config = dict(
    head_dim=32,
    vocab_size=16188,
    positions='rope',
    rope_base=10000.0,
    attn_scale=0.177,
    bias='none',
    init='uniform',
    init_std_qkv=0.0455,
    optimizer='soap_variant',
    lr_mult_up=0.68,
    lr_head=0.0119,
    schedule='wsd',
    final_lr_fraction=0.1,
    train_tokens=500500000,
)
Each number is 50 + 12 x the weight over its row's rms, rounded and kept within 0 to 99. Layers, rows and columns count from 0. The size before them is the row's rms in percent of the matrix's.

# layer 5 MLP gate, 448x160, rms 0.0651, rows 412-441, columns 0-79
103:48 54 39 51 49 32 40 43 37 71 42 49 30 67 64 40 33 74 40 41 45 16 60 43 55 36 50 42 53 61 26 57 64 42 60 60 43 51 52 69 59 34 54 54 65 47 46 58 46 44 48 49 75 45 42 59 60 57 63 64 64 34 46 47 33 55 52 52 43 49 39 42 73 35 47 46 54 68 44 47
094:49 61 69 41 58 49 60 52 59 46 56 39 38 41 44 59 42 61 45 59 50 65 39 40 38 56 60 56 35 40 38 54 57 53 46 72 53 46 45 35 59 74 59 71 54 18 60 61 56 54 53 61 32 63 73 41 63 36 57 54 54 45 56 57 60 62 31 44 38 35 42 24 53 47 55 49 54 62 32 45
102:47 52 47 53 31 53 53 51 53 44 57 56 31 32 86 69 54 40 43 66 49 52 41 47 70 66 66 50 38 62 37 38 46 53 34 35 50 43 56 51 66 35 53 37 49 33 48 61 21 64 53 41 36 37 65 54 71 52 53 46 53 42 75 54 77 32 47 65 38 55 36 54 42 43 46 50 32 56 37 65
096:51 46 51 44 50 57 45 44 44 51 54 32 59 52 62 44 73 44 37 55 52 16 63 43 49 56 53 55 75 36 49 37 44 46 41 63 77 51 55 61 39 47 49 52 41 26 44 55 66 39 52 44 65 61 66 45 21 73 51 33 36 55 63 48 68 48 64 62 58 57 60 62 38 66 60 43 58 58 75 63
114:18 52 46 45 49 44 39 84 64 61 50 43 61 55 52 24 45 54 64 69 55 35 51 60 46 43 67 52 71 30 42 51 46 32 60 41 40 42 45 71 50 50 48 23 43 56 60 42 52 56 46 54 55 65 77 27 50 59 59 33 35 51 43 33 50 39 71 50 54 59 65 42 28 47 41 50 65 44 38 46
102:47 34 49 53 31 31 51 56 51 49 61 56 49 33 44 57 55 50 56 68 69 70 49 70 30 57 54 51 38 63 47 50 49 45 43 57 67 43 64 70 68 75 63 53 63 41 52 55 30 34 48 37 45 64 52 39 46 56 30 43 47 48 65 12 50 38 25 35 48 47 56 45 54 42 22 54 66 52 43 40
108:38 67 46 52 34 44 59 35 42 57 60 49 51 51 50 55 70 70 50 63 47 46 34 42 36 31 57 54 67 62 60 62 58 58 68 55 40 43 64 63 51 54 49 43 61 54 46 46 39 34 60 61 58 53 66 41 54 45 69 58 63 67 59 72 31 76 72 48 63 51 38 35 29 38 56 70 48 27 54 52
108:38 56 70 43 60 41 65 47 54 49 26 74 63 29 57 39 46 52 30 45 22 56 45 63 45 68 70 37 33 46 52 45 46 36 30 52 38 33 52 51 40 52 31 41 40 65 67 45 58 43 26 45 33 47 41 41 57 53 43 55 56 51 66 54 69 51 74 52 46 60 47 72 54 55 45 40 68 50 46 70
097:40 53 48 27 52 54 69 55 66 61 47 52 84 29 50 55 54 46 58 50 50 34 41 45 49 49 67 59 45 59 45 35 56 41 46 51 39 66 34 30 56 36 56 35 55 66 30 30 54 61 58 58 51 50 40 33 30 67 54 39 58 52 59 58 57 45 62 53 42 50 58 47 44 57 39 48 51 45 60 40
093:42 54 55 60 55 38 43 53 43 61 76 60 61 69 63 66 63 58 67 53 54 61 50 39 68 43 57 37 53 65 31 47 63 48 61 35 61 37 36 61 32 40 63 35 67 77 56 59 56 40 28 57 52 68 36 43 49 47 56 77 40 34 60 35 39 42 45 44 54 40 61 43 62 42 62 19 37 53 56 71
094:56 37 39 37 41 50 36 66 53 49 46 34 29 51 45 46 39 41 48 65 49 45 54 76 58 80 71 57 59 41 45 50 47 24 58 48 40 36 47 35 30 51 39 39 43 57 50 56 39 47 39 48 47 69 68 37 42 64 76 45 26 54 66 46 51 52 56 44 64 60 31 45 61 55 53 27 62 74 41 47
100:46 43 62 60 57 62 49 46 40 39 72 55 62 25 47 47 59 37 58 61 36 47 62 52 51 43 44 63 55 29 40 58 56 27 67 24 66 44 42 33 49 51 54 45 68 38 53 39 41 37 44 46 22 46 47 39 57 31 37 50 29 57 54 67 52 52 62 59 47 58 44 48 49 50 27 51 54 54 71 51
100:30 51 67 37 74 51 54 17 51 37 56 42 52 62 47 33 69 50 41 21 59 49 52 25 48 45 30 45 53 44 55 32 57 43 59 51 37 49 46 28 54 51 68 57 54 43 71 58 55 57 46 51 51 46 58 49 54 50 67 69 64 54 28 39 47 57 50 58 45 68 41 66 49 47 46 55 46 69 43 43
098:55 50 68 49 48 37 40 58 62 79 52 48 53 36 25 52 52 45 64 58 51 54 28 49 62 46 17 40 63 60 36 38 58 39 48 30 43 56 45 55 41 29 53 54 54 66 63 58 49 39 52 31 59 66 59 45 63 59 57 80 43 36 53 29 58 27 53 53 52 52 57 55 67 47 43 51 28 74 63 51
102:52 40 45 37 22 64 49 78 52 73 71 34 29 58 51 41 50 63 61 60 42 38 45 58 43 71 34 63 69 43 68 51 41 28 65 33 45 34 51 66 49 26 47 39 57 42 48 41 40 50 65 65 59 67 57 37 61 47 66 53 35 49 54 84 57 51 32 46 61 45 45 36 32 48 28 34 46 41 45 51
110:53 51 30 64 44 65 32 41 48 40 45 25 39 47 49 53 47 43 45 46 59 75 46 32 64 37 60 49 56 48 78 72 34 58 59 46 63 65 35 55 59 51 36 55 49 58 40 40 34 42 56 52 16 47 42 64 59 39 60 41 58 68 64 45 47 69 59 57 68 48 62 45 39 53 33 45 42 53 69 45
097:51 60 59 48 50 56 59 72 47 55 49 37 52 39 52 67 36 30 41 57 47 48 81 31 38 51 57 63 55 30 42 56 41 26 50 47 55 64 63 27 61 44 54 39 73 49 60 41 46 49 50 67 34 53 61 56 42 48 33 47 46 41 31 51 78 43 57 56 63 50 38 41 52 65 53 55 35 60 62 40
092:42 39 55 26 59 34 30 50 46 54 38 64 61 52 62 61 40 43 64 57 41 41 65 38 63 53 40 50 61 72 44 58 38 52 26 52 61 69 58 25 50 42 25 39 61 60 57 31 36 65 54 63 50 53 45 42 51 40 42 46 30 50 34 59 45 56 61 36 54 55 76 58 54 61 66 52 78 62 57 54
103:65 58 34 52 46 43 45 57 51 52 42 72 34 42 34 42 41 53 47 69 31 55 54 49 53 51 24 49 53 74 58 59 40 54 47 59 42 43 66 42 29 34 74 24 55 47 52 64 44 60 55 49 40 51 31 35 18 35 53 65 52 58 34 61 30 61 58 67 61 52 56 41 42 77 35 63 70 46 38 51
086:30 67 54 22 26 56 56 31 44 69 33 42 44 54 57 41 32 56 28 67 31 57 51 53 57 69 49 49 48 57 37 54 64 42 50 65 31 60 43 60 50 45 63 59 44 47 41 67 41 51 59 58 55 44 46 46 54 66 59 60 54 28 54 32 50 31 57 63 57 55 63 45 67 69 36 38 48 33 38 61
102:49 66 45 63 25 56 33 67 61 51 59 56 27 47 74 57 34 51 42 70 58 49 61 50 57 55 56 64 64 54 25 40 52 45 72 63 35 58 51 47 71 62 41 54 30 56 66 61 35 42 46 48 51 48 52 59 56 68 41 49 49 70 50 35 52 54 40 52 31 33 66 42 31 36 38 42 83 32 72 47
097:61 56 47 40 47 70 48 34 57 55 53 54 59 45 41 35 55 80 69 40 46 57 36 55 52 52 39 53 62 68 34 58 58 62 26 66 55 71 45 47 45 70 55 33 67 82 46 50 41 50 56 80 41 51 48 53 21 70 40 34 50 66 31 47 52 58 51 52 45 57 55 52 75 16 54 44 48 51 59 47
096:41 40 49 33 41 61 47 51 44 47 65 35 58 25 52 59 42 34 38 46 57 67 31 49 49 53 57 54 58 45 43 58 59 61 46 49 77 52 66 41 58 28 46 60 52 43 44 46 63 45 32 65 54 24 69 61 45 65 46 50 55 40 53 49 41 61 43 39 58 33 57 45 45 23 32 33 27 53 58 50
099:67 58 36 47 50 59 44 63 38 76 73 57 43 52 31 50 43 53 64 50 50 53 42 41 60 58 58 38 47 39 63 45 64 47 53 50 53 67 36 40 47 39 74 59 62 69 68 38 52 35 51 42 80 59 57 48 47 53 44 54 69 39 48 17 51 48 58 78 58 46 23 49 43 47 55 44 34 28 45 43
099:62 42 54 62 43 50 55 51 31 62 51 39 35 82 56 55 57 53 51 73 66 56 38 51 70 42 40 37 52 60 68 28 76 53 39 49 68 44 40 53 61 55 65 41 44 38 47 53 34 51 48 51 41 40 52 59 45 53 46 61 57 57 19 32 42 41 39 51 54 27 55 26 32 48 51 29 30 41 43 55
097:49 44 70 65 65 73 65 57 45 48 46 61 13 47 33 53 69 51 71 36 64 64 31 61 38 50 41 64 40 41 41 44 50 72 48 52 46 55 42 35 43 33 54 37 60 54 60 49 56 62 33 53 36 54 41 69 26 55 55 54 59 27 55 56 41 33 44 38 48 50 52 46 49 44 31 42 55 33 52 46
098:54 44 52 29 68 50 73 41 52 60 61 68 45 64 26 32 59 42 53 39 32 45 47 47 36 42 59 37 63 51 42 46 63 60 70 30 41 55 48 55 52 38 33 47 66 73 49 51 58 35 47 51 24 57 67 52 61 40 55 61 53 38 45 33 35 62 47 39 49 46 34 39 38 53 44 63 68 66 46 48
103:59 54 35 54 56 67 54 58 40 43 70 52 53 37 42 39 50 55 41 48 77 57 53 73 38 48 64 67 46 56 22 51 41 33 56 69 33 66 66 42 27 47 51 40 46 49 72 46 69 48 46 56 56 76 47 53 38 31 54 37 61 60 44 52 56 48 41 49 42 45 34 45 22 60 36 49 39 53 48 47
098:46 50 51 53 30 50 54 57 40 50 60 47 44 47 47 40 39 51 40 81 30 46 47 41 63 63 45 56 70 49 29 50 77 46 32 47 40 54 60 56 46 49 70 43 36 52 45 42 60 50 54 42 55 64 28 62 41 47 42 50 60 69 49 50 68 61 37 35 64 73 50 51 42 49 27 54 58 35 72 54
097:63 58 53 40 64 42 47 60 49 18 56 48 62 47 49 78 62 51 54 45 54 40 47 46 71 51 51 45 47 57 43 58 35 49 64 28 60 28 54 66 40 59 39 57 46 62 63 58 38 50 56 48 35 67 67 43 77 73 45 59 56 57 31 35 62 67 59 58 32 32 58 51 47 55 50 11 43 55 56 39
# layer 5 MLP up, 448x160, rms 0.0651, rows 412-440, columns 0-79
101:47 37 24 59 46 51 52 55 48 56 66 58 37 60 43 46 31 62 57 58 56 52 48 38 59 52 36 40 66 41 78 55 36 46 60 40 53 59 60 46 58 77 37 29 73 53 63 36 45 67 54 73 29 37 49 48 48 58 20 55 51 53 38 34 71 48 65 53 47 32 47 54 55 59 66 65 61 31 63 38
100:49 68 31 35 32 57 52 59 66 51 40 58 66 40 58 50 57 56 31 38 58 58 72 47 35 53 61 59 48 45 32 62 48 26 47 56 21 61 72 57 38 46 41 40 34 55 34 54 53 49 44 39 43 29 54 39 59 46 55 55 59 56 46 31 46 47 58 62 41 63 64 39 42 43 69 46 54 67 50 57
103:47 44 55 52 38 51 36 59 48 43 35 32 51 45 37 46 59 49 55 75 34 45 50 63 43 47 29 41 36 37 41 32 80 46 58 58 47 55 58 43 49 60 55 49 47 54 41 66 54 54 52 70 61 62 58 49 36 32 47 64 50 51 65 39 40 55 49 41 50 33 40 61 68 70 43 46 35 40 39 41
093:47 51 41 59 46 49 40 24 27 55 54 48 55 19 60 35 47 41 63 66 53 68 52 29 43 50 62 70 69 64 46 52 62 59 54 68 17 35 66 36 71 57 72 49 28 27 70 37 38 52 49 54 46 45 61 40 37 41 53 56 38 47 38 46 58 54 68 47 61 68 50 59 53 45 67 66 37 47 67 55
089:48 35 25 55 56 36 68 55 40 38 52 61 62 42 67 47 50 52 52 48 56 72 55 56 52 52 46 55 54 64 38 45 66 58 57 64 48 41 31 41 35 32 61 61 62 44 42 61 51 50 72 38 55 45 46 44 61 42 41 66 41 69 31 54 35 46 37 54 40 54 61 61 56 40 67 76 38 65 64 63
098:41 35 32 47 29 47 60 52 59 61 42 30 43 67 55 68 37 48 36 66 33 46 60 67 70 64 28 28 53 73 40 49 52 51 60 53 42 53 60 55 44 57 43 63 35 62 63 55 68 71 58 46 24 69 55 43 47 46 38 59 35 64 54 36 63 56 47 42 53 29 37 44 60 75 48 38 60 54 42 28
098:49 40 67 43 32 42 58 34 52 58 53 47 42 49 41 51 52 54 47 35 68 47 61 68 80 33 54 48 60 54 73 51 36 72 44 53 52 44 62 54 57 71 51 16 30 35 57 39 43 50 54 53 44 60 41 45 58 47 32 55 51 52 73 25 55 50 47 70 74 32 54 40 50 45 37 43 57 30 37 67
098:35 42 71 59 49 57 42 58 48 43 50 39 42 62 50 51 65 67 65 49 58 48 51 55 51 56 43 55 64 48 50 50 89 64 52 54 48 61 41 73 77 51 53 56 47 69 43 66 40 48 43 32 47 40 55 34 54 61 70 39 24 45 54 73 26 50 55 65 50 42 50 41 59 39 67 62 58 46 48 58
099:40 53 49 72 29 64 58 32 59 50 40 74 52 44 36 47 43 60 58 52 54 67 47 72 53 39 32 44 45 63 79 43 25 41 64 60 50 74 57 75 52 41 52 49 68 68 74 37 69 52 56 61 48 41 61 34 58 49 53 45 59 38 32 49 47 58 51 43 64 38 38 60 33 61 18 52 56 26 54 37
100:34 37 58 67 31 38 45 58 29 64 65 44 45 54 74 57 53 34 49 39 60 55 47 47 40 62 40 42 61 28 47 38 64 51 49 56 56 26 40 59 47 45 52 28 56 80 41 57 63 50 48 69 50 27 52 45 30 36 58 30 44 51 57 59 50 65 50 64 46 47 42 41 50 44 36 39 50 53 52 67
094:47 54 57 73 65 40 58 51 44 70 46 59 66 31 61 58 51 74 77 41 30 54 31 35 28 42 41 48 25 52 39 54 64 57 51 67 49 61 61 41 40 56 53 45 47 49 53 33 40 49 56 52 53 56 48 56 62 43 66 65 75 30 32 45 54 61 54 63 71 47 63 47 62 38 62 49 43 30 43 54
099:58 55 71 33 33 39 70 69 50 40 32 59 70 65 52 52 41 49 56 30 73 46 30 50 32 69 42 36 45 41 70 51 51 91 42 63 42 53 55 57 52 65 48 50 61 32 54 41 56 55 28 71 63 45 53 53 46 67 60 59 61 44 58 32 23 46 44 56 43 47 38 47 57 73 45 51 40 54 44 53
113:51 58 19 57 41 64 53 67 36 66 48 39 65 50 33 57 16 49 54 46 68 48 27 63 52 43 51 41 38 66 61 73 43 52 52 36 64 52 57 28 48 56 55 51 60 28 65 45 33 44 42 63 32 59 50 52 72 43 49 38 49 41 70 57 50 41 54 37 53 30 31 56 60 35 36 35 51 29 59 50
097:73 41 44 34 58 45 59 48 49 63 54 41 38 64 25 53 67 65 46 33 63 48 43 61 29 56 67 64 58 50 61 41 53 54 63 48 50 30 60 45 58 50 50 36 52 49 58 46 61 64 63 45 48 57 56 33 57 33 37 56 44 58 33 56 68 59 35 48 63 42 34 75 58 39 44 67 40 65 24 40
086:59 52 35 56 37 58 39 63 39 59 61 58 36 75 48 52 52 39 62 55 46 53 38 50 39 69 41 70 47 47 50 58 66 41 26 38 60 35 53 60 52 49 46 37 70 77 45 42 50 44 64 52 57 52 47 49 51 52 32 19 57 87 73 63 56 43 50 62 56 46 70 57 46 67 55 40 50 42 46 67
101:41 50 52 30 55 57 55 49 65 43 40 46 53 71 54 41 67 61 48 40 31 48 56 51 45 47 55 48 52 49 57 53 63 53 60 41 66 47 61 48 49 64 68 69 57 27 51 73 72 60 42 59 34 52 55 49 39 55 23 55 43 61 41 67 47 44 55 48 64 56 73 47 63 56 42 34 70 45 29 62
102:59 56 39 35 47 66 58 41 65 52 59 33 49 63 63 37 63 51 43 67 63 58 36 56 51 63 46 59 52 69 45 73 49 63 57 70 53 51 69 59 39 61 60 44 50 53 57 49 47 55 75 20 57 49 42 60 33 62 54 46 52 55 46 49 54 63 51 25 34 35 62 59 35 38 45 45 43 32 51 28
097:51 43 50 41 43 59 65 54 37 67 31 38 51 52 25 45 44 41 61 55 17 73 52 33 43 37 26 48 70 63 62 57 55 50 54 59 40 58 67 60 64 51 46 67 46 54 31 56 35 52 55 35 22 59 63 43 63 56 30 59 43 72 50 53 64 63 53 51 52 59 70 51 41 48 43 27 39 52 35 69
093:76 67 50 62 50 49 72 57 38 57 51 53 60 70 66 52 49 54 55 53 36 32 60 58 55 51 38 31 43 50 58 67 23 54 35 35 80 45 49 55 59 65 72 52 39 61 47 68 64 65 51 43 47 40 56 32 43 52 54 62 46 42 50 42 62 49 40 40 41 51 40 43 42 39 58 38 70 28 53 48
095:42 49 37 47 60 61 36 50 17 54 61 54 64 26 47 59 50 48 56 44 55 44 34 37 58 36 65 44 60 59 49 32 62 43 34 53 40 45 64 22 47 70 37 50 38 40 45 48 47 52 57 39 56 32 70 42 40 53 46 41 68 63 66 52 63 57 46 69 50 66 35 52 63 54 49 50 65 48 54 36
105:71 47 41 55 55 66 69 66 45 74 50 49 68 60 37 36 58 64 25 57 59 39 32 62 66 38 57 51 69 49 43 65 49 46 45 55 62 46 36 41 54 47 55 43 57 73 38 61 69 50 60 37 50 63 50 45 50 39 54 49 57 53 49 41 49 25 56 57 30 32 31 59 36 56 53 57 69 39 65 48
108:30 31 66 68 63 57 44 45 50 54 55 48 57 56 55 72 51 55 63 35 66 71 45 39 53 51 53 46 31 64 53 40 51 52 65 35 27 46 47 27 40 65 57 50 41 46 41 30 47 50 53 62 45 57 73 54 32 33 49 78 44 62 57 47 66 37 52 50 39 57 41 42 51 49 67 54 53 41 66 25
092:37 54 51 48 57 40 51 43 40 47 36 49 52 51 66 41 55 39 54 31 68 58 39 56 37 29 23 52 35 46 55 49 64 55 58 50 29 63 51 46 62 53 69 54 37 47 38 49 83 28 17 67 53 45 66 46 39 48 57 64 59 60 34 46 58 70 48 36 50 58 73 41 29 51 74 68 57 48 57 53
118:37 41 46 39 32 65 64 39 58 55 65 58 51 44 38 45 30 47 41 86 61 44 66 58 68 83 55 60 46 38 40 54 50 45 48 47 53 44 48 60 62 54 46 56 46 53 35 50 44 56 54 51 47 46 60 61 58 60 61 30 39 39 41 61 67 59 49 42 39 43 70 64 37 69 46 49 35 43 48 51
100:27 29 52 52 44 60 65 34 46 50 54 40 54 57 33 61 67 51 45 62 57 38 40 55 44 52 48 49 68 53 54 61 55 38 72 44 41 61 62 46 56 56 43 62 40 71 51 58 56 33 58 40 65 60 58 76 60 48 73 42 38 56 30 66 33 59 42 42 59 44 23 29 41 32 68 43 47 44 57 59
091:71 46 46 61 57 65 63 31 37 57 35 46 30 67 54 40 38 63 56 59 50 55 56 46 47 59 64 87 48 51 67 55 55 64 57 60 35 44 29 44 63 24 27 43 58 48 53 37 67 46 46 62 62 43 44 59 28 68 67 49 28 48 45 62 52 64 66 61 57 52 50 68 55 49 39 66 81 67 53 58
106:40 58 71 46 43 56 60 47 48 47 46 47 44 57 55 61 83 40 61 47 63 58 49 41 53 38 68 43 44 44 50 40 80 51 53 52 45 53 34 67 58 41 41 73 50 36 43 40 73 49 73 64 56 63 54 56 38 56 52 51 38 50 51 69 39 54 45 50 43 54 45 59 71 44 54 37 51 47 56 40
098:60 51 54 52 49 30 44 54 40 61 34 52 53 54 49 51 39 37 49 43 39 42 48 55 43 47 62 49 42 48 36 32 61 38 44 43 48 61 58 35 64 44 47 44 51 45 54 51 23 47 49 49 56 64 63 42 43 63 63 61 40 31 47 63 46 49 43 52 60 74 66 32 67 58 54 52 72 42 35 61
109:50 52 35 38 58 38 52 40 65 62 62 48 58 54 48 74 53 42 76 53 40 34 37 30 65 21 45 42 56 55 31 56 61 46 56 73 42 57 65 29 45 49 44 48 36 61 43 48 59 59 43 27 47 65 52 27 68 53 59 34 50 61 49 53 51 58 53 51 58 53 53 27 83 33 46 48 25 70 45 64
# layer 5 MLP down (transposed), 448x160, rms 0.065, rows 412-440, columns 0-79
096:43 42 40 45 61 46 40 53 41 57 44 59 60 31 62 39 36 37 61 58 44 46 60 58 40 36 72 65 38 59 41 48 23 76 34 56 56 50 28 52 53 47 68 58 39 56 19 47 51 49 50 60 50 58 58 83 56 24 53 40 68 53 44 74 78 65 49 44 60 64 47 59 34 43 40 48 66 84 48 69
103:50 51 42 55 53 53 51 46 43 50 38 46 52 53 64 47 57 51 50 55 47 55 62 54 59 32 61 40 47 63 41 63 63 42 35 53 65 69 58 53 53 44 56 56 54 69 56 54 34 49 54 32 55 41 43 52 37 70 20 52 52 49 46 45 50 39 44 46 53 52 24 74 30 44 61 59 49 52 58 53
095:57 47 73 34 40 48 59 62 59 46 67 56 51 42 54 45 54 53 51 60 54 68 52 37 64 46 41 45 25 54 45 43 54 61 64 63 42 60 35 45 49 58 32 22 41 50 51 50 33 39 75 49 50 56 70 75 63 80 42 25 51 43 59 73 49 42 52 38 73 64 44 51 47 62 43 48 46 35 71 52
103:54 30 46 40 41 55 53 55 47 53 41 44 56 76 49 47 63 54 43 53 62 38 37 68 50 73 32 40 52 49 42 33 46 59 47 50 98 28 56 58 58 45 46 39 34 55 53 40 81 13 56 68 65 62 55 57 60 53 45 37 67 52 64 48 56 52 33 44 28 39 48 55 61 38 34 53 54 45 55 61
105:50 14 54 49 54 42 48 24 56 42 42 62 61 46 54 66 40 35 35 46 41 37 29 33 42 54 29 61 59 66 57 64 38 58 38 71 52 39 49 47 67 55 49 74 62 51 40 67 35 41 67 49 46 34 35 58 60 31 53 57 53 58 56 81 39 67 47 27 28 35 39 70 52 40 56 67 46 55 53 53
100:50 52 30 50 41 52 64 61 39 68 43 32 55 50 53 67 42 56 48 49 90 68 38 27 26 53 65 74 42 68 52 58 51 56 60 63 76 41 68 53 64 47 58 54 60 38 45 52 39 54 46 50 40 53 63 44 70 52 45 53 37 59 68 39 68 58 29 47 55 30 62 43 56 49 41 45 63 41 50 51
100:33 77 33 62 68 48 58 58 45 42 58 35 50 64 44 39 59 73 58 67 37 62 33 54 35 22 47 57 40 65 45 43 50 44 76 38 60 32 61 54 51 56 53 59 44 60 36 59 48 51 58 62 43 37 61 39 39 61 72 60 53 54 36 54 42 47 74 39 68 38 32 39 42 47 55 68 66 44 54 48
097:47 56 57 32 47 56 59 61 59 40 41 58 64 60 43 40 43 84 44 53 40 45 45 48 60 45 66 56 60 65 43 61 44 65 30 27 36 38 48 41 50 44 44 63 35 70 45 56 66 43 27 59 23 50 44 41 43 56 59 54 44 47 54 40 63 37 52 40 51 50 43 53 66 65 41 20 60 72 41 63
106:76 32 29 58 33 26 37 47 56 43 68 50 65 33 45 56 45 35 56 58 69 76 65 30 48 60 42 36 49 48 73 55 45 52 63 48 50 57 46 45 52 32 50 61 45 56 23 32 76 28 51 39 57 54 35 47 44 58 39 83 62 57 58 57 55 43 49 61 49 52 60 40 35 43 39 48 60 50 57 46
098:49 46 46 53 34 57 75 38 36 75 33 35 52 40 63 49 49 40 58 19 66 56 45 39 61 51 45 35 42 56 47 63 45 50 58 64 49 48 79 41 71 46 48 45 38 37 49 63 41 61 44 66 50 42 48 38 44 35 43 63 38 62 38 55 84 38 30 49 27 41 45 48 71 57 61 50 49 46 45 43
093:73 56 65 28 51 34 47 60 60 61 70 51 48 56 46 53 48 49 55 66 60 38 67 75 64 65 57 53 60 49 36 47 43 42 59 45 44 28 67 72 32 57 46 55 39 58 60 60 50 55 51 45 59 46 67 49 33 54 43 41 29 61 57 53 52 50 62 72 38 48 56 54 59 63 46 32 70 72 39 59
101:65 56 62 43 59 48 50 45 47 54 52 66 45 41 56 31 37 61 28 66 58 62 44 60 55 65 57 44 27 48 77 62 52 42 65 57 41 55 45 45 56 26 58 54 63 46 32 49 36 38 56 73 53 47 66 58 39 75 42 64 42 31 58 59 31 52 54 49 59 30 67 34 54 39 26 23 43 49 36 58
097:43 61 67 26 43 54 47 40 51 53 61 63 51 47 40 49 60 45 64 54 32 57 51 54 38 38 45 65 58 59 46 52 34 34 58 29 44 51 42 33 43 35 40 43 33 59 50 41 60 66 29 37 61 40 49 42 53 61 60 62 38 50 33 38 59 31 51 60 58 50 61 22 51 52 48 39 51 67 25 57
100:68 61 34 59 51 56 50 43 38 47 38 46 37 70 68 38 75 61 30 41 45 54 69 64 56 39 37 83 46 69 78 48 58 32 55 29 51 63 62 49 39 69 25 51 44 41 34 52 37 55 47 48 53 60 31 66 61 47 63 56 39 40 53 48 47 53 39 59 58 54 68 61 57 75 59 66 37 58 41 46
093:51 45 57 77 72 29 64 43 43 46 33 47 64 30 44 49 69 39 48 27 51 54 59 32 46 66 58 34 54 45 50 50 33 62 54 63 58 49 58 44 45 56 58 47 54 23 44 55 44 69 33 52 61 52 49 35 43 77 50 63 63 50 51 41 49 40 43 59 47 65 43 45 72 41 81 55 58 48 46 41
102:46 64 53 27 29 21 34 54 38 67 36 63 38 53 78 56 66 22 54 47 04 60 51 43 48 46 55 37 44 49 34 39 74 64 53 45 54 47 62 51 54 79 35 41 54 37 50 65 59 47 42 45 47 51 43 56 53 51 37 52 41 45 33 50 51 43 46 40 35 51 60 34 52 40 61 42 60 56 68 54
094:49 59 40 42 52 74 63 61 67 55 38 35 49 58 44 65 56 49 59 51 63 60 57 52 32 55 56 60 46 41 71 38 35 61 67 47 58 51 60 36 54 42 25 62 70 70 46 31 50 39 62 62 52 46 56 39 50 47 49 34 45 46 48 51 45 29 64 61 52 37 65 66 49 49 42 25 41 58 74 62
094:63 25 45 44 40 38 43 57 88 38 48 53 48 37 69 26 27 43 50 64 43 68 34 43 32 43 54 58 76 43 65 63 43 74 40 43 38 50 41 48 36 41 47 51 53 62 42 58 50 44 58 37 38 57 46 49 45 52 44 68 59 43 57 83 35 77 43 55 43 62 49 67 59 41 46 37 34 36 66 62
103:58 70 38 42 39 51 43 42 21 59 46 55 47 44 24 52 48 61 61 59 44 57 42 50 34 46 40 39 42 46 40 62 35 55 40 27 55 38 45 48 25 36 67 25 52 40 63 51 35 57 50 40 45 48 52 51 19 60 34 52 51 55 20 32 35 46 25 56 51 41 49 47 54 69 42 48 60 42 76 56
096:27 72 59 40 35 63 56 37 40 79 54 54 60 43 41 57 51 55 75 59 43 50 22 39 48 43 59 54 56 45 58 44 71 52 47 58 46 55 61 43 44 71 49 52 50 33 49 49 39 50 76 49 53 37 77 46 37 46 52 47 69 68 55 47 55 46 50 61 65 50 63 63 52 46 36 44 57 50 58 41
113:46 37 58 57 36 50 44 45 61 49 48 50 49 32 59 56 64 52 40 63 46 59 47 73 42 34 57 34 32 69 71 72 38 43 47 38 47 45 38 59 61 61 19 35 35 33 45 62 55 56 49 42 53 45 54 60 37 37 59 66 37 46 48 39 73 49 55 43 45 37 56 54 33 50 41 71 67 45 41 55
104:31 37 58 47 44 33 40 40 54 72 64 54 54 56 50 59 62 63 51 41 54 45 24 42 57 56 37 32 40 62 50 62 65 52 53 33 48 50 56 70 37 61 44 34 39 58 35 44 49 56 46 49 18 53 55 29 32 46 34 63 64 54 47 40 47 47 35 58 35 38 37 43 34 35 68 33 45 59 63 37
101:66 58 45 50 61 37 39 37 52 27 49 57 31 64 37 41 47 48 62 30 31 40 51 54 41 46 38 63 41 45 41 70 39 76 58 53 51 32 36 43 43 35 63 50 39 42 57 37 39 61 68 32 70 73 47 20 47 34 45 54 61 56 38 70 39 42 60 53 56 51 36 50 74 44 36 48 46 51 52 61
115:32 52 52 45 32 65 52 40 33 65 59 35 35 54 47 36 44 46 31 69 56 26 61 60 57 72 55 30 47 45 64 57 59 61 50 39 62 39 60 56 57 31 71 76 47 56 34 43 52 44 55 56 58 52 68 37 40 54 76 50 54 31 39 47 56 60 57 38 47 34 61 51 41 69 49 53 23 50 50 44
100:43 50 47 44 52 47 67 31 57 55 38 55 45 41 43 31 58 32 56 39 38 31 64 61 57 59 51 49 62 42 65 68 55 59 59 46 52 52 43 48 65 20 28 53 43 63 49 40 44 21 44 32 61 69 49 45 63 31 56 43 36 39 46 58 49 43 51 52 54 70 52 45 53 47 56 63 69 33 61 53
096:46 51 44 40 29 36 43 33 48 45 68 45 77 43 71 52 48 35 47 50 30 44 57 23 44 60 53 43 58 45 49 50 40 38 43 53 70 50 74 56 38 56 65 47 44 59 34 46 51 26 67 41 71 44 48 37 63 60 46 40 47 55 44 54 57 50 59 59 54 41 59 51 54 53 73 50 44 55 51 53
100:62 58 36 69 37 47 52 52 73 55 42 36 59 33 56 43 25 44 54 65 51 43 54 51 41 64 44 52 49 55 55 40 20 27 44 75 42 43 57 37 49 52 73 46 49 40 50 73 49 58 56 69 70 33 48 40 50 67 39 48 53 64 48 48 58 50 58 60 46 39 54 54 40 56 67 49 45 40 51 46
099:39 53 32 59 67 81 66 47 51 72 60 40 51 18 48 42 67 59 61 49 74 59 64 60 46 55 57 34 44 82 34 43 24 41 52 64 48 65 72 54 55 33 55 53 68 71 32 41 35 69 54 66 60 43 43 50 49 39 46 47 58 59 35 25 57 62 45 47 43 59 40 49 59 56 58 60 33 56 30 40
107:47 57 55 43 65 50 53 24 38 44 40 46 60 50 71 62 52 36 61 60 41 52 34 63 60 45 47 40 56 58 59 38 45 42 36 62 42 61 58 41 48 49 52 46 35 59 63 49 56 54 54 34 42 73 51 21 55 43 64 35 39 65 36 42 56 54 34 60 41 49 57 47 45 30 42 26 32 58 42 55